From a checkpoint of a small transformer trained on Wikipedia: RMSNorm before each block, rotary positions.
Each number is 500 + 25 x the weight over the matrix's rms, rounded and kept within 0 to 999. Layers, rows and columns count from 0. Numbers have three digits each.

# layer 10 attention output (transposed), 256x256, rms 0.219, rows 212-239, columns 0-255
489408478528515508523509492495463485447489502451495510485475476492562491502532497516499524511467514488461441485491474486464449460472513458589507492518497494533519499434478494528488491466524489505523517487537530447459476522497478488551505484512538500512503545505487508528501528540499487547505491495488519478532496487489522479495488493475506575472484475485470519499507519518483469509493540530534490514477513496495512521464480495507480533519453509474505483524536471469541493489519485482506490478507509489540509493586484488509488496519461524498452475485470506526500508520506495454501503511482486524501514500487512514498492488504515537515467520526459498473472495494498510526492466483508470507477509522564508501496505455519495529521514487520489515492447510471468479552466498
511480473511504509486482500475494474522500476477513510482489476562502522478540481495490490509477556512469463435533493498502521528486479514480453514508482531510518520497484514515501530502499482519504495496468516490488508510486449471489514477552480507481493478502554484437486503501507533483481514507507492490520522497547533527522484512485496471524520499474491494495500517510492519513514451498524463504503489515502506478465541542512501553513507550525437491461478492522520491479516527483550494529470520490549532472515497511456436490505481506511512478483513508530515496524531530543515506545483503533474472464508527498532527474511506487497491497493470490494509502502501539503438491503540496529485492462528512479506506535495486476497474480461509528481491572483503521528498499
529480506474503475474540528464492556538458482534533515486518475505568497513441480484474515481508539489484510487548487527481524513452527478482499454490509493541500541500503461484487554478467542514526514515486493482499532471516467499507510512497488525471475486459476435481473488465544482497497508499521456532507497473533462499460535537523518513473514494495525511511469467523498475451490505484516466473508445503490513523451512530539510476482505486462520444471538535536484520543471493502482516502507468491535511502515497506443460483479502488540497482472469514544480502517463466504529516504496493508495493448486452491508527524461497530506470477495494466443460460517473526538506499504529524518518547511463477498459467504507491500494538426464512501497529453459503519516471546
418496464503487471514490528548477500537524534515456529438485490430518486508478503519488472529471502482516512466543512479506512500499461496540508468455465501546503513470486472488481505458490490491483489483501552494470480507472489499483494534485486476523520488518447504481528493483513510497488512528466463447482496494526482507507489503456506490498482476472499543480477541502496505453493498521489508531499498526496516497465466530481499512485515461484517487532485449476472484482465491484477468463493509527495523517474553521542438485494477470500556491522473528467527490515478494489488492499533528507528474498510489534501516472489522510509460492508488539506517473502499499482478486514489454481502496474466502488509544512512494518486529509550494474515519539479537496485505506
481489490502533536462507528503480480555512499492446455483475508491522529486522525445520486475525530521491520546474510504555480488438514490518528492481495494478491467511542525453463494550450454482507482505492495468501460527491558590485467476474516460505470519545525464483527481495514473482517470454487475480467480469527516493524545501509549479511499472500566502512513446499515449547444505489474491516472552481494519507526543475532436536471531485491467511554505498494521509512507497504485498488472502481503527423532478520527521522518520495464471497470498551511508547498517557476498532520499483517529535485526495534499513491519513498524484515455521515480481475480501469539509514475509460559514545451550519528501538568558507487495568481526448534501560510477501523488498490
488478468488494531529489520457504500499459487500518467461489453474488499496529461416493507484521509519518493519505450462519508477542469483508507500492531524490500484521502510518526518513525519516503501506491479503499445511507507496494510520521515488510488489491503501524489495454504487473476493460478507403513520447474495512502488471460506525530538494475536497443552496524494496486517496496527496514507461473478542462472533475545538501510492517543496484447513470503526520546505510489535509482506519521531522497540450525442534495474528528519503481536523486511494532535548494511471503517496548495504490461536492462546468486455478515504484473511500496464517484493497476472451539484473534553490544467482556468500511464533504481523472529518495521520441488426519487451495520
473549534505516513492513497556501506542523471499468515477578526514512498473442497508489532498482487540511497476548470452511458537493524544535515492515492490459502470506508531553509464461544495541527544453502518490467488508495513471459524492472506514476511477477480474501459485468486496499468562509524504485484505489518501508467475511571486472467480521486468527461458530483560495491523460480534503494468471492518480495477522533515481457533467511532493499506512520523516542505491538539497470481460490544459549501512514528423471469485503424596480473499512517530520556488543503503541459453482477484563506439475482521496459505495460518485534527491497541458511474459497528509485528491461462463523522550464487501518480490533486517466541518535520517546499503517488499561549514
514470499455510512538511516517465510514487482419457554488499518526471455514525537475496489516501491544489525444503534451491465466488520504524472463509507524500404486453499565522472460535530477511529520533526491487535539540533483514444515516461496483489497494475516495459562529498511476515521510535527463403492472520467507506498482466509449525531551473484480504461511504483501517434470448538468497516566535522510514462485561482516495498505494473480470501513517521504562503519461481551550533503463497533547551522482506527499525503543493494442497498482527510508516513477504487448533519525495537459521492515469491525497505555507512498496515497534461526492461501516489500504496522511494512533505486515475519475540494537514477491515516489512539478529512487502478507493500506
523551478497470529446495505501480546508531525515488511453485517512473500507499495479513519505505552563479473530505543529520507506519481522528548511477538519496466469495521493484532484485496483522524492504503457538471506498471457538546523497519490503466505497519487528467483464496505509543507471490498531473500545466497498481496545514488466483507533463498509494475515513467504488468487528498541482499521537489510502512474513501445486472504516499526453462459503520450463490489510445487513493509506522538519510548525500510523496486507536494481437464503517529518475568528501493479441473566485476493467466469465507481479518496476505491504522531488489520501506497445514536493498489473503500499517488542500512496498530507488497499520522508526515517528474486470469468525526509
516425490517525500500466526528475498504488521465500497484492517512500488546487495444521459485546482545478509482456509476517471487473529500523474481469484473474537521517518486496536457484471490479480493492545457482486510442549496490466496502483508557491491498505441497470495515467527482503526449512548545445505508490522502483474515529521538502515488482587453500527497477500476446541503470519482470515473477526499430460578504471515513492547474537501497487514502497486497508484466459510495512505480476488517515471461473522454502499512467513496529480472499510509459486448501489475503484488513529449487501532482506535509505479473493518541529508507531539556525531554514491510523471474558490458452483493449472488508544478510499472503512481495533514543509470502509491501455464
522521502522446526494515495505503524487564547486501497466491530516472470516506490522521505494537541498510518480511496540504467507550481523486482487485505506497532485512489459451485485493532513536521512493502477492555588493472502513494479512491479509501492482504528520515520531516484449484526508522510486510456461491533498512495490489489513538476465451534530533504421558486500553452504492489521498507505494509505495498536520510508541492528531521523519474477550498476504498500478508478551511457518498514496546471464505539526468471493504509507497459529530494481512497534444517453526464512466477485542527492518523523543469514525493509499502482484498477480493446484529507464490495532506506487543506478496506549526483510458534500490509492469473512508483493472481511462482521
466453482515484542491521476483513502558555475501506474492509473487504450488503527514504525517470505541514478491448499488493499538531553501487492519499549495495515515493504486456480476503472470439518523468534514489493491508483517497540482504523514470491523509464526514487533539480447467500519464493498521483559458479492544532495499468484482524496563525448498486523527495489530493488489535543523502476484490509497467514477473463516492499507500517518484485478520528531466494516498510545476453513517492512499552476504480507508510507506523485506537485492485538530552523501478496503541494475495520479494528459490512483456517478523470533493497469500490486530495490505491531477478492468501524541475483485456502489512508511468499525526554491552492520501513475512475501518488527
493482516475528484500466481448487519503520498517428500485486463516570494486457515462457507464499532482489533493498522523556514492495529500460494515482511519457451555483531510473523522528513535529483526485462525479510521487523512473515525476522521515568502481492483519522497506500478504448476506484475506504475455492460489486484534492511495458499529520483439509523501562528481486515535496484511438555498490499503475475481506515486532479550496499498515455530483487497499504505499545527532523513520499538468479514503480473477484503446501484487494455504492514503493505497505509464507500476513568492499529506466510461485465500526468508500513473486515476491491475515524520527474494544468521522480523487531491531506483502534468567510541459479494484466472474516506478443508486
478486506525519534500465454520513460533443461522476491524484534487502487513528511460514473516510501477496456543479486498541504522509483459479504526522500481539541519499537475492470468523504505478491469487506497511513543498517496477459547507512488519481531489481516556485551460486533507467502518530525496507485500502486527509487475496484475527491515506506502514479448543488508453512475553467525518494491466509521520488529501516512533529473477502514493536484503516531479445481472464475470516491492465496515499517516488534497500529513510501541536504485528472478503494513548497510509502473496488516494470460475541479484466513488482494517548507556480502541494497501500532495475480530506541506494519544487489518505460522505480554549514562537501558509514533470547499495534522
463516461497538509479522506521507476484511474507465483467505510473539487549523523469549446477515514529507518475469542458462481480516500513538492487527521490467501483493488519510528489503483510521489519487472522498498514519513480443470495511486500502520479455503492522512550463521515478546495478487524506489511541479487456491508517489480497475559465528516506498499460432509453469487493494474516473481592529529530481500448507518454464467502492496518510480509474534520482485489514516541502481483452446488517472452457489476508512523510509490466461550477511513504504486497478538514500526523523480520515513505504492501548473499476516489510516518547478518485519529484519509508506517519518495496515479498538533541448467484475518479491485476515507501519498506509518487482506496
504495492473496479493498530514444515495476459479530528464487531517511536550501519534485497504480539484462489517464463518483519410523472503514496522498499479495513546532498485502530517540499453496475511497467499543492517477509488476516468501507509483480490491476524481537544495538479491506504495506485436474454502547486559572463464488457512504478459512522530550524544438555516472532501505514497515506505522489531490473510522510432517512475448471527530473441498518508522497491499467509502531524491506511541505554539469494497484497473529486460528521497513479527478529555449509525467490466481517456472499491530528495485488507501488553481451510479506526548486460454508504447521492500533468511490514496498501508495519548479499518503539460498525503472508484551486441541473448
454466501490474520468568488482510474514488487515478518484498474519474548478534497523519472508522524485502516521488523489447549490493511523485488540512552499501491516495478509525550493541437533508498527469457490496510506475466491542502466497485498506453524465463494494498525553491531494474498510506488471543503506494503554527532492530484506503542511508504486461511502502505514496496531476454505496481549477549501507496488472482522501514529480498520527541490534497516492481512521505524467516473505526481484479527505527526464460482493521486514471450489478484463513499523501506495533503528504513449513476517495507483504518469510484462513464507469506471475539536513490463477521449496529539479479511468499465535487516522465517507509506517509527500438483530519491492476502504
470517499495495472473507480539470468577501482489469471493509515485485501489507462458504486530530515409448490517466474507485458514469507474533498542457524486504463494513528505553484520493512464500546503491510535481519504534482527441515474525503498479523471486505484494498497470478529514510510504521493560451534529515524490488489502512513496484500512524503509459519485474462478519441495501497493493482510520501494481524522487507483529478466542566444476485473467489496460491457513480518499487496522524561533509486497554521406530553517474523516520483470452525495517491541503471526485513492502495509539452522503515491495534495556482478498514461490473467498494483498509486509511519506502508488451492502505497514527475486456516505454466488497545486539510488446469469507458496
473527455495515514489435510492490447444580507461462470512484496498504508497454478510491516447489536530505478515501522514474473518534465484535473533498490509486442481500488500520504500524481453518525534465571476506463522472516530494480532553503483492485484500501498493496490450510509476501527489502471488489503479534493499512527478557559467500499483540460536582482522488494542497510491464500507473460539519488525486519502461504563487490498506470469502475548500537528503446509486466502529485455531493460528562486526487504480516505491496459527482493541483487441502496556498551546534469494538469470495480525535501488458520532453527499533525489488490494467522511535484544510516495510511526526517509479451490472525562492552495543442508491499510481485474477475561491486485508
495534469518515518575479489488489486501512508472467477510535461483502492503505534505503516488518527507506528508529461493498480463526469493491506530483493511500454507477512547474458511496497496507480512481519520515475496438463528502472516521482516471464516510490505497472511485552498555521556440490473505444500555521514512502529476549533491526492533505519464466484529450478488471512551520561560498508525513472534482508494511501506511510505497511486510499462503489512465507525471500504511476490485536509539488547502510511533448493525488472556433492490502479453455487511513495486456502452546486502498480500496521493515538473497458490484455469518475464480523516482500489519494525485532504542540468494503519531466434493499532550512554498446509493519499517475483502467452476
475517498497503510481475517533492521499503488510487491476500477526470518485487488485456485507496483471508503495484516488489517484496476527472491476476497511481513500459489495511509464527491501493509524505525478483477478505461524512500506460516468531493507506518461533525490502497480408509487458529519537576493471499457475465523487492500550484553504502512524499501450497501482502481503467525479516520481470481528488505542533503520480520470471467486496515534494473503473469519539500526489539489458495518571521503505516507512526519545476482488481493524537490511473531499505488529529484506495496469478494547547504513510468491521510475492472514507473544505487550490468493461514510521472521509446465520516528512490434482468509508534543537503477508474495502475489524481512477
501468462544536479504467502501518526467536482492540502511509493518500509506476477452506512505518460504460508529516509498504531480480546504495561482498485508500534489473482502455528514522458513501493546486505489544473484538489516462467495481499487532490498519488483555520509555505497468500529546537562522456464445493499487515466526490465502493498442520478521513513471519478549524531467490456540537482484509514510498488483446486501470459512487570481464529454457531538502474532470486481494531452494549484472507490536495502490491488540501499469481479570496510486488465469520457510471508522507512486536532499491461511506491496479508519453516553474534489504523494494469458526531508453502524492443521450498526524498499525526523512510469474498515480476525499531471484550520475
478440517468474537491466488436474494521481486552548500508491512491503528514529491516469498541537491487489491500487467482502451470530529523495509484492492479467456495487519479514532515511474475479493506452491524487485518467511486449512495520485443447523481512521516500471485491512510445472508502450517491510490500524486472523479514537507463479498477497511502474485476511473524482503470503523477508521488493480491498464464511442485523496553546491499496527516485544507459497485493487507453501503500510541508471515483501490465578480491461491525518587497470512472515513504527494525503493529469503531487473469489519523509489504482532496466498477509510535478485490512487491488483552545504484494567503558463476539527524501509511504470466505478509499533541508508442481507507528
500531509461520528492497495507506508478480531486504475516462526567491469489476538482516495467465493516485498545499481537472497461512527524446502505509543496495498513515515517487512546536515524433491490467480532504507512495492533484483516515516506516505517556536486498481467469503471509493493507506533486443473494483580483487474464492521530501508546458517508508511470498476522475490520464470521467501492501500506478529437505479514459505507474480458541481566492556483506529517488510453440515499509481563491462541542538493493490519498582528484520521479497482523506498453519481509531468486543479515522516521490542493559474533511511508513518460496525539522505519515494550485485475482523542485504517445441501483508472507479497510507457495524506525496516506498476542486519473
516522482524553551489496521524492460509490455480479600482523468527477566465541501515485497456493504473504494514482476431501521520515538512499521498474496492533513507501528538490510475478482496529487470543497445459503513506499525489519545465480469492490484532492471524501552500494488484525479476522474467441562520444483473525468486512510523463528500493522487508500493502497471484502478465480479501506495501510486485494458527494527511482486447524531441502501492480471446483504506480479475469533496449533430481509517455529490479503481500533553499535517483491550499528493488526477467504472504497512493526527520466518511572514490530519521483531471528503466499497507460495463460466447504433449471529568520488489467479481518513505489561423499511534539478508532500499448490507
495453524498524525540531511562492544482498487466495491538471531526530496511477512501498464474495470539504485459495473523491486545546543500484501510496504547508502476499503473460507526485506516536502508458483484503485605500543479520458503481493524479513527447537480442485533452513523512563523516481465519482505514489506551477488493462463514512497510528447519499548504490441492530492485537490524522470509459492500493534524508509527481514524468491541491544528534567474479474537449504484506487550540518539474495477491551533495485509571489515530499490515499495458536509501468506496478480500509496492492462498464476493524474494516459476512483459489485518475501473492482453512495547498481450483521499505530494430487499511498470501477433484508516466468508503506526515456442507
529504516541581509504532503486482482495503494537485509528515515503543527500544535465437464474483488502546522463481477527465504515532486484461461528515498465527498498513493505527560505504518458491495498526496486536477533497521501529532535485508489514533524543491481474449499552515501461509471543476507510497512504465551494529494452458463480520471577512526505444516519561498478471487496500497449500526517517541513514525481494446494534484486543566486520513490498506462429426480517442480488478497512523476527526494530506516585526545463534483505477507503513494457450525502436506544491510526561466574493562567480513447511513460467524480517511551522493519488497504513512487491513514502488488564484509475471514526458546511491536468483508543490504536472516463514478488478487543
470476508534522504505489455527516517535472491516466464513496543543510491497532521513453518484487516500526511558490492452536523524468488488511489509493458506482488488485501486539482496451492507461508492495474511492493471505522543522496520527514482503496496520465486492517486501473541466535519529487518498486503500514521513502524515514519514510478475456504478464524520480494489558464523494503468473500512495544533461504468506516534476497504520506496501506497488493511509489512538571452510471500502502459451557520502468532508480507528488503513449506515530448496481471508504461515451512490511525486469525516500497495521507526480515541479528525522460492505491501468449505487413487503488516485482518500500518515456542520491487522485484514556508491492460489480493522453458466
# layer 10 attention value, 256x256, rms 0.112, rows 213-239, columns 0-255
497494457517506470491511519505461507510516507490546498515504507509505522466505511515473522524501513514493559528495526496479553516531501532462484496517516482465487500477472492461508460498512505478490508455531489476482489517564494465548530486505542506498504512484486485439517483523539482498509530470518525477506504490530457500485507482461475460528514519504464508507494516472499469523519522457525499483481469494473494483497476546479502515496483513495533485507434498524496548484487470485470463474532529516482515514469468533494514497490492552496503554488450533500505493483492479499483493491515503511518518452503516494538534516498521512463515534538461491520517480542528483474516506490460468534503484499511511490538471499512550450540491497494445512511531455509519541509475539
498431479513477510487513518493514535489487516463527461499469513522531511485524516514522486457461451536503488448484526531486474524453487477517461520494472532463501550568541529512501515467493461517518537505480534531495461477500483549494483475486598531497464539448434524445451516491472468490516491497486507544504491507534498526479532461496524495471481517506550482480527466539504479513505480512470493491470506533490447478497509544521558512419517491479509537480499565504497484472481482526503552499490458504488501512452521523482512450497525504520477518541525498484499507447532532510479491516457526506461485461486495548492533488501477494495451546472491517534513483486499469512521520514484549521511483487482456495516487513505523509463522493499520511518536494495507507492497499
476543490494459522452524468458517508509469493505507502504491521497536517496528490506494502456512480519568528497534510514512536492506530458529476500513530469485464492519497496490496500486470438471500507501465460479521510506544489553517492549447533489492514448494526519511501516508535509530468481484496498453483492509509494544516503483485534498514535511509536485473509500511481536509513495524490522547469551510498473483517504473474506531507474490465520516502529441510484523519467513486485500476468490507502484472469516538518511500478508526522497557503504511521493500513483506501515477525492578514491505511489491507488507484558558468526520557508498506499510522514476502463513519512462510524515447457516514475513541464482454518518509472505456491486546510495495506530520528
450517491525433498469522465497468496475521459511551470453535542534521519498578525455532510479462485487536565534528569487536506452466581495461473524463539580491533518468569483537487464484479488544529531548526427488499529500462555542516540547513512485523536501555515468560458437459518485449466487501463564569508501485528500571523487474523559520513481498490488540445559473527517507512475462518543520492523513525560493475518457512553490509473492545519456476524499482543477513501494516477455520495551518499509515532495515526486494514503486543465473468481512444494542478476543470490526488503509561475517488430454455514469555525486508556544449545478449510566468511531480444473524503531508516518539484472428463456473431493514533522455460468546492472525537551505463497533477444
523498481487515531527503510485485565560510457523512494495508456493503485528522404509524469534506504506521471494485487503490445552554485532501508484539483484454502483491493506474533461511513484479492471495469540508483494502473517518540471495557478505495491532496486463515498493495505488501508528480517512463510513561516458498539465462513460525524501488489513445505547466507438501489478522504494474536485511452465535538485499480528475485533461525507548505492495472512503528459522539551492522511506497469517473495481527487495480537505505467482484510513511466520481469517508497537499500503527500501492452480480539505491505456508487467500532477488478513469567524488465525538469497479487457522495540508481494427516542484527545494468424521515508470485491516520510503461534531
470521527509480490500540500570512528486534545503527540478514507537574553536537488512485479442451496458493552457517567476516551474478522543439479490480467517468521553528566482492531504479498556525539545551483489535487503486538504526439493523510494486486455496523518485579437510464490460482467534530400570556472437440531527489493550559538490472515463449487490517449514488498520474517482481487523496455563465563531526500526494503544447516447544489429459551507469482500538528518456524542500518468505447477477504496474565483482442435462432496491538549437480470495515537447559451508425464539489523470451577453473440521441483505480465538450467545487484491543463478563528445469551471528454467497536493487438510528524479496524557458428458489509484490537471543485487492515476479
502517537495524502469487503484523501506455525514463507499504475487494448470451496494481511543492544514486508518466497511522520487488519491535538494495543457481499473537515551496515559502508497482465508476472466509512498528525504501498495477472476518549520537477482520447540534489487519472498508497534487478495528519506529472497493478498483532523516483493498461486470491484501533488520495519527534501484513510517488452489481526497564510517468526502537526478498510458515486524492479467472512507467511491511526491488458481527536522494540511472470534539566484496455483509479497482537493493487485549558532488523549452534500499509479534520492475486524511444556479481505518510482527503531529494451504528483487513529542516505515519506476509450484481525520448512515457495542546
468530474503490503510513501469518491508493509513473447518525505471506472491497522477527512538509528505512526515489497485519526495509469539513528525579520476523470521543519481510476539461529557456503510529478490493491488506502487518513491463520495491511526440515486481464528465529503494493520459523529510459515526473501509506477506520504502503527488502475524479489512508502464498504542520458491522505500531525521516428471516519477496531488461523512461499503494510495508517521517465481506486513494489480509558493500526552513515513514516509502467452491470501491488506493470520490519511507500461499529519506496525501510514477494517533488538523507487508490508489492475487467502533481473509504487505510500508500463502525503508495468539485518493497490491515518485501499502480
480482491531461428536491511494476504461546507472560490501509510540527480523519460507506501509513440482492496469500553438528528470516569509446497478449485523461518515486551515507507491487469488468500542473541501504492531480475483487524498485480547499544525472511498516526485514473498512515471454515506554551471480533514518543554500523497525495515488471465498520474469510547500503500482507530492520476515526508534488469537460479518475486522518563504524531490507470513516536505503508489513481493519485492504479542482472540499432507493480535498474438490516478514518545465537512485490491480503509481514534428487470504522470485471484590497512528491526464516502473499502450471518518519474524500506475477445435538529456508485525494512508506479478510539504524498518538531444531
531521523515461479515484486489485527477528486485450492504513473490493515503505514481486500462493505487497485452543467508485488490500514481487525491484502483530563545493498481496484516493478468493511513501471546506513513472539520542505496482514479535527474491482505488482454512504548487499512521531520472507474499512539480481508528493487540493533486487468465519523506513447496500483500483505485498476527506528510512509530539498525476490528532496494566481496525463509531502514497517493494496531490501546498481497464493527515468469498477492507529487546506478516483499523448497454494528459484523510482501524450515527484497521485497506526513514472464500510539487492502486529517567498527498501545458479463481524524474481521504525504505503500502500508500481502517448471496478
498472552526501496456525510517504506499463534485521503493500480484485463525472524547511527519533493490500505524515506482491504496500510507520544473482475518475511464507507536506498478478493545475473470480474497515463489515464494497517494524520495463488465503494525493521501532491482494516512501484484520517489530470509537477506491507503485505505543510526527507536475481521496452519517505496507503487492507481510486501464464492516494514475466488476462534515484488496449504458484470524454459483516494528505493521452496482494485495503500476487530460430512462473520502522459499489493497527527515508522525493541516521532519514525447466469472469494526478516460501448481527501513444498535469531496492502466455467442517481506491493483455526509511469492511504474509506498538528
472498468502497503549501500486491494512505480506476519524486472522533465502481513519491519512484534488495497476525477500481487485526503505514494532484530468498517501485489503532515487521524470469499503505505523523524489466531494494507496489517507528525484497469474485542507485553484554516495547493480502457486539512507483488496526547474490513515516530497538483502503488523495514542497522483482501576507527540523491433480504553449498513504501490475476533519501505498482468521493504528512534561504493497490529509490527491496491518504516507474543470493494515509474510518489505491506487485486489529498527478457518503522537507495576506482470502506488472484527507514482493501483508496502463487481487505496470474502487536481492518526501485482478496479470490498509459500497459
499489472514513478483460512530474495522557538463485537494519505493527539505514491530520501414491497461470533477486506478508478492495501501520487531532447537539524541446525505459471534522486518505483454518482461468504533485500530505469520526478477504483494496485487511527553487498501525508478468519469502511520491482498511462514532555515519452477495461494510512499452506481520497561505500509520500478481497478495492487511522453567550508468536447536463489528484479506504538489547529487509565497476505485511546513479532493509481462462493466519488481477486479491525467449506492462509468504502533466440498451491474494528463522478534469476546499476509453516520466550467468484506457509526507529526473546470497510472490515495472519502464474525466521521484506483533476457471513
507478511481519480456505489524460507512496463498503530482504501466516508533490529488477522506488507527484465498507478446495519512488496524504494501491506498503531542502492492488543504476433480506497505493509503517458508506480506525490470438502544474487507478461489475496529478516530514496449517510512502532487509524508528470527471514499486525516489482496510516522509477509508470504517474510465507479526478511493484511489476495489480494498553500501459485502530486465480511529468472527493498493521478487485522495493501516497453542515518551499500468532511474517527484481488509452491500500502486478484516485526504525487493479497424509499527509527480458491488489511491507503506491481521489487488520491490507494523504506490497473536490502495523486498476481475488513535514482
492504500489506471457482493461471513485531539495512535449523462519535435523536491501506491404457517497515486482491542456472493456492560490496522514483502527470513529525466479496464526493540500508529569506495520494479473496477557502491472516520495513481492483516512474539560435512492508475458475549453552595467469527536530496462549536498513476514440479494518516480523430525533536472493501504509542468540496523566503488498481524531505530509513486474477536495522460520533523525516514519495535482539468488535511524492497491484459517512441490473530536492476499480512476480524469521476477470468506449499564481476464485487454553472523550483487555484481499533433515500520483432522537518521501529511466526460472489463449492536491514467491485524500493478463469496499486504447505
481506526492505525533502500493511502454501490518502488499467490491490515490523509482516497512515576501495508503486528512521498516481503525481497519536492496487470449507487471487495500556541546515542495507487493511485520492519506553466491575495488471505490505504512505517501510512486500511494495488543530494523552462513481519495505532521491530471519463511514469475519513529495479496496478474494509514506486518515486508439527489508482482483537492548525548502509499493481459489507546479499496523481489491507476501484502476441531519497545474509462520516544458482515522478497493478458481523529533520531536523501482456452456508537509515524502503486487491517514484504530488508526479493511469488499510503457485508454508498486496525524481526493521494500530530472469490534487471
507475485483466491486500500476499461485500506517499478484495518533488524519509494470518474505515481488483509505540458505543490450534513521468501524501486512494501537517515507542482527504506481514484523496531536565504497507526515474497526476508505498502525475515493494525513514452514483505521522540450511491505460440533526522524527510472507494485448522521510500483491558477530530485477509521513503466532548514516499489541497497516515533474504512516529509449488497512517502484534519504503494509515486498497497502469488512508495479527523513475532499515460503491484492480533463547501487515486475481577506499463443493486520524482512501499510523435504508530493469496503442521493517492498500496493485516485481488488476518491465483532518489460492491541480504513518505493528500
533490483510543535511479483452520510573466509513507493486493467466468450462473523492468502509496497498451480476490512561476513492506449457518558526525522444509458442479456571504516507512525528513484508504513479472528426520492526497501525468520488469484476507508520515486508488505492512521577516438492482415461542467459482513475484474514477498550504544508545493560504494500466526526538512489499492559525533500482540500459525492501507491490449536476499484481490501493499484513515461468493524481478544528487487465486452530501496485504474457528498506521494546483463481557448541537573501493487477557548494515489550526529497532502510456478501468503499494504558478469471478434518499511515505486529475492520537564526528441505508541528523528509468501497487490521505488526542527
473468499499491517539491488467494514487509506535526510505529501504515520497527511552546466466512501508514527483499470478507462510513442495516492493449522517534499514511490515485492484541489478512502504489498487532493522521478517493514504504473501487528500512441496507516495485519484484507493500516489477503507497517515469485518552512523475502497494472527470521451464492478510511495483540538495525562492481528478493492500503498537536507499507493545480509485468554504462470523471484445492499461508499469507512459451524489516461510490509502511531530499484503464472495487514470494485474484493507500507508512517526495480482486449449491485522490492452456546531488463504494526477490495517497472479546522518494511491484534485465531531479511501502478483503504512528459465503483
485493465515497501465481504474507499518523473508484503496499527520502525466485503553493506518459535494464501491513459514500518556442481468517521497475546489504483521467526495496472510510531486495500467513522453509481504529489507512523466478503507510513513487510455487506510490503497482503536482521492482485494503479487478544488489492479550531476518488457481506487492481535506519549487503462485492486532490500545474462495505500488502462497533528475543499515502499507502552521492489484511515492498473495482505499484550477486490486510474495521508472535494530551536507500482490516527483508500492505462458468528520487499515501504509530493478493497485504512509520470477472478516505476507515515548481490516495528522489503493484509486512478503511509522515501482487503533460497
487478469507498531518503546469517504507482510518445496496538479488480508485492486502505521532504482515469523529490511510523502522521480500512505506477515473539474474507503550459483490520484496485510504518470500504471519495513513510506527471538469524517468556514524481507505469541494520531469529525548479439495498472492502523540481474490482521497515530511512459489523493528476541500503535494482483534525533475498484485495509514480486508513488497490491501497495522517495492523510462519503544511431503496506477450494551519496515493520490501520501489536490526503427465537480514506495530506483511529526496511474533531512485524509506498507507475518491507487557463508510498496462535494505474487487496512534522475473544481528454499535491511485529503525513490502511447540470477
506505497488462480496475520490514504480507497490482472516481504491506508509500475496523491476478521507487546498528520501490471507487531506511468464487526525519488490513532520487475528498462515512521508497475519496464504493513490526468487504540469490459494511523513481517517532515485473513537553519475530523510527496501492487519509535473469490455469502497476485511457507491543482505476476475466498511500485509493517477533528460533468526473503472499488459532485487546488511496501515505496511514506542490467512430475493478541491477504495506528467544459482483493454478453520502537471512507528524513505514481480513480551490474480527463470514491498480501502489504521479503457495493534520522513532504463487483456518476524551464472474485478497528504503518510474491519499491494
532502475481522510490505498482467478517506503487480496532512474485488438469475507466477518539510479467517508496495507508480482534553493526532503488512536449497468440519470526536486518525524511477451491490490485472499532503466509469483523525501485462497517512474484480510532511521467521515524497443523467421471517507509469541491532481458533496519494489520562469521552515455465517495521539481528469518489477466510490523494483552482483502526457530496526498481435513502480479515524474534511475487463487540519518525504451521503569546511500513482496510510507478510423503507480494481544498467508476540568491527523542467526479512556490523488507462449543516515529448497511540515500460522548524513448501503514573496527530527463507470567470517498449474516541493490532487494486510
471510514474545520471556523483474475517495486468493538503453457470497570449465467482468466549498501492467478515514488519529488531480513555543526503454503507486522425497479520497494453477518513504502424499498419474508509495475473476479470460517486462530477533472463553471528532510476493481511533523510452438526489494464509495495504472522453502537532465511509501523482471519472490560537541483493534556494518467456502483471513483484473454504476485531525503506500521455498452462509479505489467531464508504494517448522497502475497574524510501511530512514539488415458477510442528484501532511473459529485482563526506523503520476514501467465520473516526508502500467451473513538444509470489494501483509517512508539483526472506456504480524522490511471485498472518495458511498482
527440515481471490516532506485460504486498482505510519497513519513499508469482475484477524493466472501490508509503523448487522525516485514461522496491508516488517532505511504508478488510498523516503515505481507502509527497504508497518505499469524476483510453522517543535504497518528500539475538497506556519490463520512495496526500510470510512524484482495471509503498464471518521480453523498511494475501524513513493475492522502506502472508530526520570517523516481524532537534451507527492481501550481510492498492490529481485490494481457494506525452505512464490546502473512472509499491478474538515470501508452504502499507508478528545496503487485484473520472520522488509513493528487468490477504494515505490487540469552538490508495471503522470507514525490525513472514495511
490529461515479450454525501528472489438527533507519512490497490529512516533550528516442500451500510529485493469498510461489504471504504569429471535495493546505489530502509476492500489481467539509510516509502510562434516503513540479486509524501510472467508458517474467528470444463528461511477505543438551618462443557559527527506530515522496499503448455444455535498522469506557491515458497531560517478513461531525537529497491491550507542494537493488470495510474495509553505512481484509470531520530492481507501515531511481517457498457511523496505490467457465481484469439546466515475569514503529441537482447497477496470493514425487600486442556426481520518444523551513475504522498486489518538525465480499500508490462548501559438461477497494519469442556473490481522466447465
494466481520514508539501503527527501483493486492526502538488456479512477501478510492534491507504514510527521522512503489464478508475490522506496493530504489474472460510503502507485473484502495481494504490517531516503522476503469493494482513509497538511484506544546503494519559472507517494519502504494485493483493474478496512477478520491499493477496516488539503486517497519488498483513539509503517534492487529457470506475516496517465489482488481501496508516477538516506518504576502533534506482471514502493501504462504513493501516522497445445491514475486474444481495502459457507476468509519480494520519505534494507489514477474514511454481503486540497472482467490470497507524484481490469500488490470502482451460500514511532470449464546487509531472501526473528537480532514